{
  "n_layer": 12,
  "d_model": 256,
  "n_head": 4,
  "n_kv_head": 4,
  "head_dim": 64,
  "d_mlp": 512,
  "vocab_size": 1898,
  "activation": "reglu",
  "norm": "layernorm",
  "norm_place": "pre",
  "norm_eps": 1e-06,
  "positions": "learned",
  "qk_norm": false,
  "attn_scale": 0.125,
  "bias": "all",
  "tie_embeddings": true,
  "parallel_block": false,
  "init": "uniform",
  "init_std_qkv": 0.0419,
  "init_std_o": 0.0,
  "init_std_up": 0.0419,
  "init_std_down": 0.0,
  "optimizer": "muon_variant",
  "lr": 0.0102,
  "beta1": 0.93,
  "weight_decay": 0.0,
  "lr_head": 0.0112,
  "warmup_steps": 200,
  "schedule": "wsd",
  "decay_fraction": 1.0,
  "decay_shape": "linear",
  "final_lr_fraction": 0.0,
  "batch_tokens": 131072,
  "seq_len": 768,
  "doc_mask": true,
  "train_tokens": 514800000,
  "steps": 3928,
  "dataset": "wikipedia_en"
}
Each number is 128 + 24 x the weight over its row's rms, rounded and kept within 0 to 255. Layers, rows and columns count from 0. Numbers have three digits each. The size before them is the row's rms in percent of the matrix's.

# layer 5 MLP gate, 512x256, rms 0.127, rows 13-38, columns 0-255
105:118122128113165096116147145101135109149170093121129090098089093126104146147147127101055123174149119102170161117097132084128163114135095125116100104109077155159110085123137153133115141127124149136133107167113105111119113149125119137132133146114128119070121143120157123114140070099099128112123123142122090147086128130101165185122128087108144134121145164107127137123150132100114142075115128134097116118181101134111149125126134127138093154127139138131137143108165145115127124158102114132153143095138101116125157146124151142144102165081127157170110141079123124127162110117102177128152104114070119136126128173150149097165083130135171108169175133116121132153088130117133097110144139126137117123084092112093117126143153121141153128120163097124130114126168162136135118086186121
098:160150167112153097113136108077138166124105119126100129123146148122163125139130124132124127073143130128102124135082168109137155123115141108152153115118128138109148091115158064128112139122111152134130106103131148154139100133133148125128108126136138100133119119119128096143116105098142181148103108113103119180086132123111141133128138147150152134132089138128095125163145143143154107133092133119138139158165120072140119097130143153156104077115143124140111102169128108129130148148135095138174135123105090107105104142113091120167110142111102139140198090158122133131155132126129151138164128133143102139123171148155112140164194129106121159097079123130164191176099187132110103121111086114133118121140096158141125115171100148142138109092133156141126170133111114121082059100155126
096:138133122136107154141123122109108140129129142090118172170142117131156131103092160132115139140106129107124071160134153122145136083098189102079132116136118157065112133129117132160137100060111106139145173111138157106138138123175076141158099107133111134142148080146112151136140140137158159137124132128141164133120115127164120130158162102091132086140135141148141176105155073116112106139142090146127113184121141121120114123075096109158163151187145118117121146086093132094132158134162174110100113131126126165130150164122114091116150146166134088109166158144167143128101110091129118135162122132096123120127159082154140106119128105149145138174126153152110135131160125136160144143129136121106117142124124127117142116152152114138124126181081122153137091126106124147122138096096141
098:133125131174161145163140126131133124171149089109129098139137085157113144155094156109150134174128146112094159111103119123123140109157146090116112131167115162143156128113119161193093128154104136137096155095161123145161074147110071123132153104123151165131088113154134133079144110107159128132116141115123114120092121125141150126132139111128097126104129128128097098138062135093142093145157148137108103123129087091188128108112077135140112150140120118112157109139134139095092126164179128077138094176160122155103123152122139095099145156174107149127123131125106108143110130095143080170079105134110130132125133110126160135149160132132128120140180109132117139110128101113163146133121063124110118159155115156129106114117140130115110165075105132130130125112154141123155146124125147
101:108188118162163091152148131129156127133177093125141114075116135102138099121080074119133111118145064147146122124110138108124130123136159153122129136129078126138133099120160146097134131130125114106069097120139132116118119134128087124132126111132165102128115087079133133138147115117132166094122156116135150112177132115112111123107136154156145077143163110107109151131104129121140130121137145098123133136080082143127120124150113130145099153126173142118096164148131086127104057134115111152135149148116115120092124103096133110131075138129123172145129114144149150123140154131106175114119137147150100166117156129113139172141156137124155139119121170145167165164086124121139081114105118116185071151160148095142086126138135135152125104146173117103182152143108121140098122120156134
100:117112090129131146152111149127134105129147120129092110086112151125158144157113124109161179100111160158135085129142079174115141125080139125108109163138111098086083103122142123147120091110086132149157113154142149133148119125166133182111163126142090114162093169105171116117158112114128131095105147152155130157129128149147073108178103153085109142122128078118090156115130109147112127137158097108098156153104144150147115146095129132139118147116124138114162134103099070154110139155184160103084144145135100131142153141116128138100162163135150105141121157122124115128140155150168108125116108157166154096122103145127091128149119145127105113095140188101131180113137118138146103106119155135159134102122132147119087154126117111120094142108120159150117147112081123172146144141130144
099:094151181123100101147148128065110106133166118155116107131132110113091128103110132137164140146118110094122149139145148072138188154134113174115131082151148093138146169153122112134115146142101137160113146094121164144161144121117145104099102138112150138149080144106127155091087167083131125122101101107094112124119157147120154132127137109104121154136140135097135143129101116145115138081126144142131159161089119101105142175140144134130163108095103122113129104137135109162129129108122136073126136127112172101121171104175145093129128136164128132129114096128160136120106141162131122150116115120128125159164156120122100125142111086107143143094158158109112162109115122164097145121133163107122123153111155118150176098105171116116123126072150124144105134100118194122083100075114105
101:108151146141102140146172117155085125167139148145157082088108098099175171113107142094134156117107136156083145115140130127090138114109098106117124108143109102090149132083135126160102161096121131140128134106137123110149123129121117092109147126114116143171130099122139096122161096125112103159130125150144137182124130132152150113145090086144131107100132143139150138128099149129092116135132116156149106126048111171152169113114104145122135174123121146134147116122143115128173121187151110141105139112130095123133127115123088124150159171128145107182187155100115160145142122125103153112126169134146147133106142092113093102074146163126102141117161106153154125092149116097131132117096114157127153092100099146131101129166101103123117108092118137154115147145121164108135128198140110
104:144162133131140092110173071132128097118119104137147152100135155169109150124139143060152130130151106142152133143131152098161147129147129111139109094125127149111128118156153095101126090122123082132157093133152112129106162126149089143093142113162110115115151098136162146153096098096112147120126139070145128122152110182156096169142152146132112092157128083155098117103111110158144108164130085125138116133138104181120120078111162161167070121156135113152109110136124104117097139103116112146121124137118159143125113151148104129132146153109099084123100082129154113105184176121126115162182132153096096157109148115134123138121140079088148137124149105148137138137087136093134103154118146171098111127111103106115125130122108161131170158163162141137135140113154129135098134129125131
096:110111118125154128137141145102147157086130128101092108146129175180154133154163096101105128169117152152086153128123127127117121140124136105125156125096117159157120165149149141193146102114114104112123121127101125160148139120136132132127124079071103156096123134122115111135132096116120120127129121103145104134127157106141180125125152118118145107134120129067188131158090139097129074097129124119088149113127122141124153111107115160125137148193122137110133138150173118131130119131115160153085138119150136152147124155148173098153135099134109171141154158110148154145172159157139143139168112157188141111142118108160108115103161132125123180101117109131123110097155165124151121154082150090094131138097102120102069098135131094151085104122145139145151146129125119095117081148150153
093:128142122096102142120118095155151111141110127140157168113106123147095127132125150140154173094135152122098125111108095123117142137116139113159143102162130130129131146107133165138070107086136104145129102188165115124136167098090111122132157158141148134090132131108115125114119087115082124145132116127096146112142116098119077105128088134146140117160111084164150144139101087120113120149131135123117121140094136114159085149137143173152129119156088101132164121102141129125104169125117103128133143155119160146119138089132134128073164120065155142134154144134145143132158191139126121161086100115121120090150155144137156114149124159161127098158164145120089103082160180099109134128135147125110139167134102093130125118210129147125126127156165123133100170130166177127099132110146129
101:146149126136114090130070115138137108104122095086127157124146117169164166157123130095070161092168106106112129121129163122129136167147149099099106146139156106125099123141128134109131129139091127109115129162145146136134125116119132162168182115163112146084120109120121113141151117141111144138086163139115095131139090105153131077138157126161109127167149127127135141114091157138068155093126132117102121117154118106106147166140130136112124157131136122097159124039163120112111119143160135136139178137099124159109074151139134110155070088180179109133135121110116168111145098140145126129101139111119141110116158135152130132168136082164145125141155142172122119148140121128124131127119137137073127139122119091132134109135147110135115155104175120156154127138185141130171112148128112
104:103122154091140109139142143158087089145126115107142125126123126117139126128119131083110141121141140105135143090096080064133121120127106094130122173102142145125134138119117138119109142167152104133158144116115111131083085135146132107176121134145131110148099103149134134107124150135138163133113160172120127142117142105133126151116121098142107116141113132115132121115117167145121172145142157095139089193164136068134172151144131158119139088129104112186138095114146096096170112124119108152129149115101117126147139138159144086162145116159158124154101097130109126161149138136173097150101090133147108143116187118120103108168129119107100069092111150094116096118142149100119114133133133136141182135139136168154133108182150156121101112114191094163086086174132132143141118135116143
099:123142108192145096165103094114137090133144145116123132160105126151114059108153084120136135117127107133176094115070127163102144072147137206147107156132152128166140116176121201114087128111095127141122139132153101103148116119112134124130132091103114093162097105116138146128142126119145142125116168136132100122127092112143096112113152129148108142094124146122102128090141123123128157138125118167151142153165123141165142145109148101156118099125090153100146108126131092117143119100122126138124150119109141128128116144094108142180115087105184132070123094125104119147130136161124148133148141120159154139119126157138116122145142096166158143138142125089117122073160102119156120095106151103141142148105079148179141109146173133137126176126120099117111114108136140130149099128127120
100:111164130095129165117080134097164125134114141142113155142113116117128095091188062120120125122118163096143133128122108105152163126166102124141144117134164137115146095166167114130119152113104113115124133130145130106102138145126098126101143188095075118122173135100155152116135129167107112097132140153119133135138087120123115158118118106109130105174087118121094112127156102143121106096117117148143106144132117166154169121101115156141129133117198114146142081107105123142149100154166108123108141144147109099110105151101120096142107099149109119156115122126113160130149163136141107110084130127110102163151089132142157077094126097108128104067130144128156139099133135144134133168148132114112149117099103099115107093130178148147127169126148166126123160129109179096176139078101117
101:179108160148156146127141137130155136122118089095177094154121123131152111119137152108147151115153075131127111153071116128099116107126082128125129119129111107120105135135142119138115093113130114084135055104176112124115149141115102133162148135176145117156109098109069138104156174125136113136094083112146127114101118100124122141106117090168171109117125128093144142130127119146140119131198090148170133183114140116120167137131133107158109120088123136157116161124093151123137135129142089150166123099148156114133110143107140107151108165110125111159138160094180123171127121104110147083131159151090165123106132168151147168133180136090139099142131112126127122114117118086139147170102123151125129142102148129116103136139140156134117114101169103110137118134157184149119147120134114
101:132128162134106101154113132107151113189143102145192141140153117178104138077122147107086147150141151101098158164101178152153105103131101120137093115144112148131158141111116131131157104136112128182109083117107105108114145086135123148124128157103121140167078150126091117127125109043094102111164133163147140127114137122123133165147098118132138101138111159098134120135123112138144156118126095155132099121131107095160163121094101074122172112145137171133098152119146100147171107153084155139153115163138168157168084112127131095156099132099169117120109109127118135129097134147129146141126096105108114135116162100117144129147132114097150153141149139127150147141092131110143118120114109127155193134152078124162115120122140131113114106171138116137162116113152107113137137111112147
097:099155108126131159127127129107113131120161149164123131149102133067160153119126111161080138147128107187129226168106106131128103131147134136152152142148162082109127137164117150119170149132126102156137084126138131146115182126110151115145120137158126140120180143153173139166116113155136175129121160109144113139156136101133112102151127128131114148138121141116167123164113135113104122143119115173148118136071116158137119156129095092126115110136151105078137160120141138122096117150100153144139167145124124080159095165165138154130140175117095138100098113143109171121118128090134111116112137159146162173141168141127146164104116114091087127120169116153142140124129156107121095152118113092146117162147128095126092116140147089110129096108135139165134135166125124120136086128102121
099:154138103147126118068162113135144124142155115153086153118135132092158142124136152120099149103105156119109114123172131124121135160108114112142098121131094092126091164094132113115131133111110177126128143147144121133149167175133150114170157104099156147137102147151152141156154123145112116103141143133125108132123149164138102124130114128139088109128119146160109112099106174158123063146145149107141113128156144138124159129123097118114122136121159105147137106132118160161111114110130155166114091149118122143115090140135098165092053176106107125166136124161134125115118110074111140169157128106133168126149155134134128188186117123112135120088101092110140091134099171126130134125152079208099122113104114124094104130132145138172147114113120098125132121137083171115117158151151104
097:142110142128125139089127123101170120095094100115120152123105123171135137119144169127092105126128102116129108125113127092138140137159108131109099088135143101091148130148120133126123086125153153150145136169140118090121090110133131117157110052180135136106136149148104138129094141158139178094113100110129160132165107172152113129139102129175126121132096145124146145104080119115126120157120153107082132124116135098170131082099088160076132124134149126109110111170084137133140171091132122086108140148118135112154127156148131131097122112132171124147109137147118110174127082138144139160145113095106114148129183153099165092152125107098113143150141144169111132125138164068142167130082159132117119090113117112167104136139174106143132112110142085108110115132120083142134172139128119
098:097132093108123131120172094108133141138127105161127116127112149147142127165127096127131090128114162141147139138117150081120153131139145206107151120131131132096092160158143109084176149135100135120103177119169149143181139139113120139112079141110147119154107128121168115120160065153143127128128153140142096134146121119177172113160104140111132117129107129136121153134160087170100122147112107154126161114096078144146145131172157098143098081172127174109132098119094151140094139143098164134129144117093112150137113141127146165138140119092170079122100114140108136110104134131120130113114154114157130141154143092073114133117117122204114138109159140169170122109148114123130145128074125127144112128130089162126128130148131129100144129093105133112147114103149104141123132155155095
094:116136125191126136116111115112123121125120158129100166158136123137121149142157136142107116127125101115162175105136106136104099112139105135082138140080140136128096112145134112128123192071106119126046147116136141130100138121122137122144155118117095119149164134128132132139115155103139108161101114100139112103136160152114086129106139128132127113135140138110190128178156104160163147095144133108131109090127131118131160128160153123142135106119104131172142144116147097124160099141154115151135147145135119161130148148075124154114159168122136088133113150133153112167159170096126134149173117092106159087131161113103157177165105141137159102183122156131178135135124137168080093134129117100134162147079114128137094163108135147114173112126118093136152168135123113156113134180117145
104:091130063097131128112154149088115100084146157117152126117086154110114132128122160139115124125131123100155134131104150100103117103143180138116153140147150083151169089136139133097112165124098121111133154131111104082123159165171099125147130093093092170145127157143157166118105144140125133117142099110119082141101116111102178102109171105148109104138152120144144159104136071113115113132121134122107147108150076102109117132145135067146132101134190156100082147127157122173125121154098143154136122123129151119150116121125139137145137192079157094126136110156116147130129159096108068171131111096135112133138117119135110134104150136167134124110134125109167130139131098114157158145166122094124154124163134117118134143152098157117139146159112115166134112143096141113112140104089106
100:117128104136131109135119215123099101093146127126127135162139173140128119116141124148109183173118118120107094143125140085134141129161137137142139138099138103092194126155117144095124122079084129144136130147165109116110135121181146133084113147126151120130142134111128133086135116137124141085133121159129130115164118144133140140153138151117118107095134120123128145089107120074186136159169112140139100139135119128149128107108135157128098111133117126106132138109127154120150134100100156105169120156102155153131146174134105135128138032111122125147158133153118110155195124151121106054143111135130142152126113120147114114104114130146158164153156142157128137116121093109155114103122103165177138111090147137116139105184110132132123153129134089174118149141132161096166106102158113
097:141154115134096145121139128107152157099138094120134128109132096093163158124107123156118115131116144087130174133163135135141163106123097125125133129175112118092112118127131101119090108124119143139149133147131185162112088114115099127112167140139142103154115157147121155124128150118133122093113085125131129181124100127090181157181141150165095141122113118128127149115136149097142144122125138119127126155132097146163124102122147155127142099070117100103142106172119132164129134161115157108110094127148080073145128155095091139128115170152145139150116124101098130148152105127131153120121099125139126128163148116057116093169170080137163167147180142173106155097118122078129095151163170171150097128108152172150115139116121156128114139113145150122163140123157131117152091110104123
104:145116124143113130089148135073145144133104131124143133161138137129099115084191135138076114078151162108134065131152147150125176099108073159133154140138133146135121103141138096117115085124128155103143115122140127131121111127172158129110099169128129168099128165144136110140087160108130109149126163140155143107057118117116146130168174131134151141126157098134155121118110104147142168148157133163131126130126142116129155169085178145131130150137139164115127146172136135121143097152144157112101129150148143166102147163123121106123092096157140103066106154100137155156121132134137148094162085102128147169111136138130112152128106119111158117132138128118131065103122147132137148144098098136144119150106100107106128154120140097164117050132105137118141111111118120097130139095163121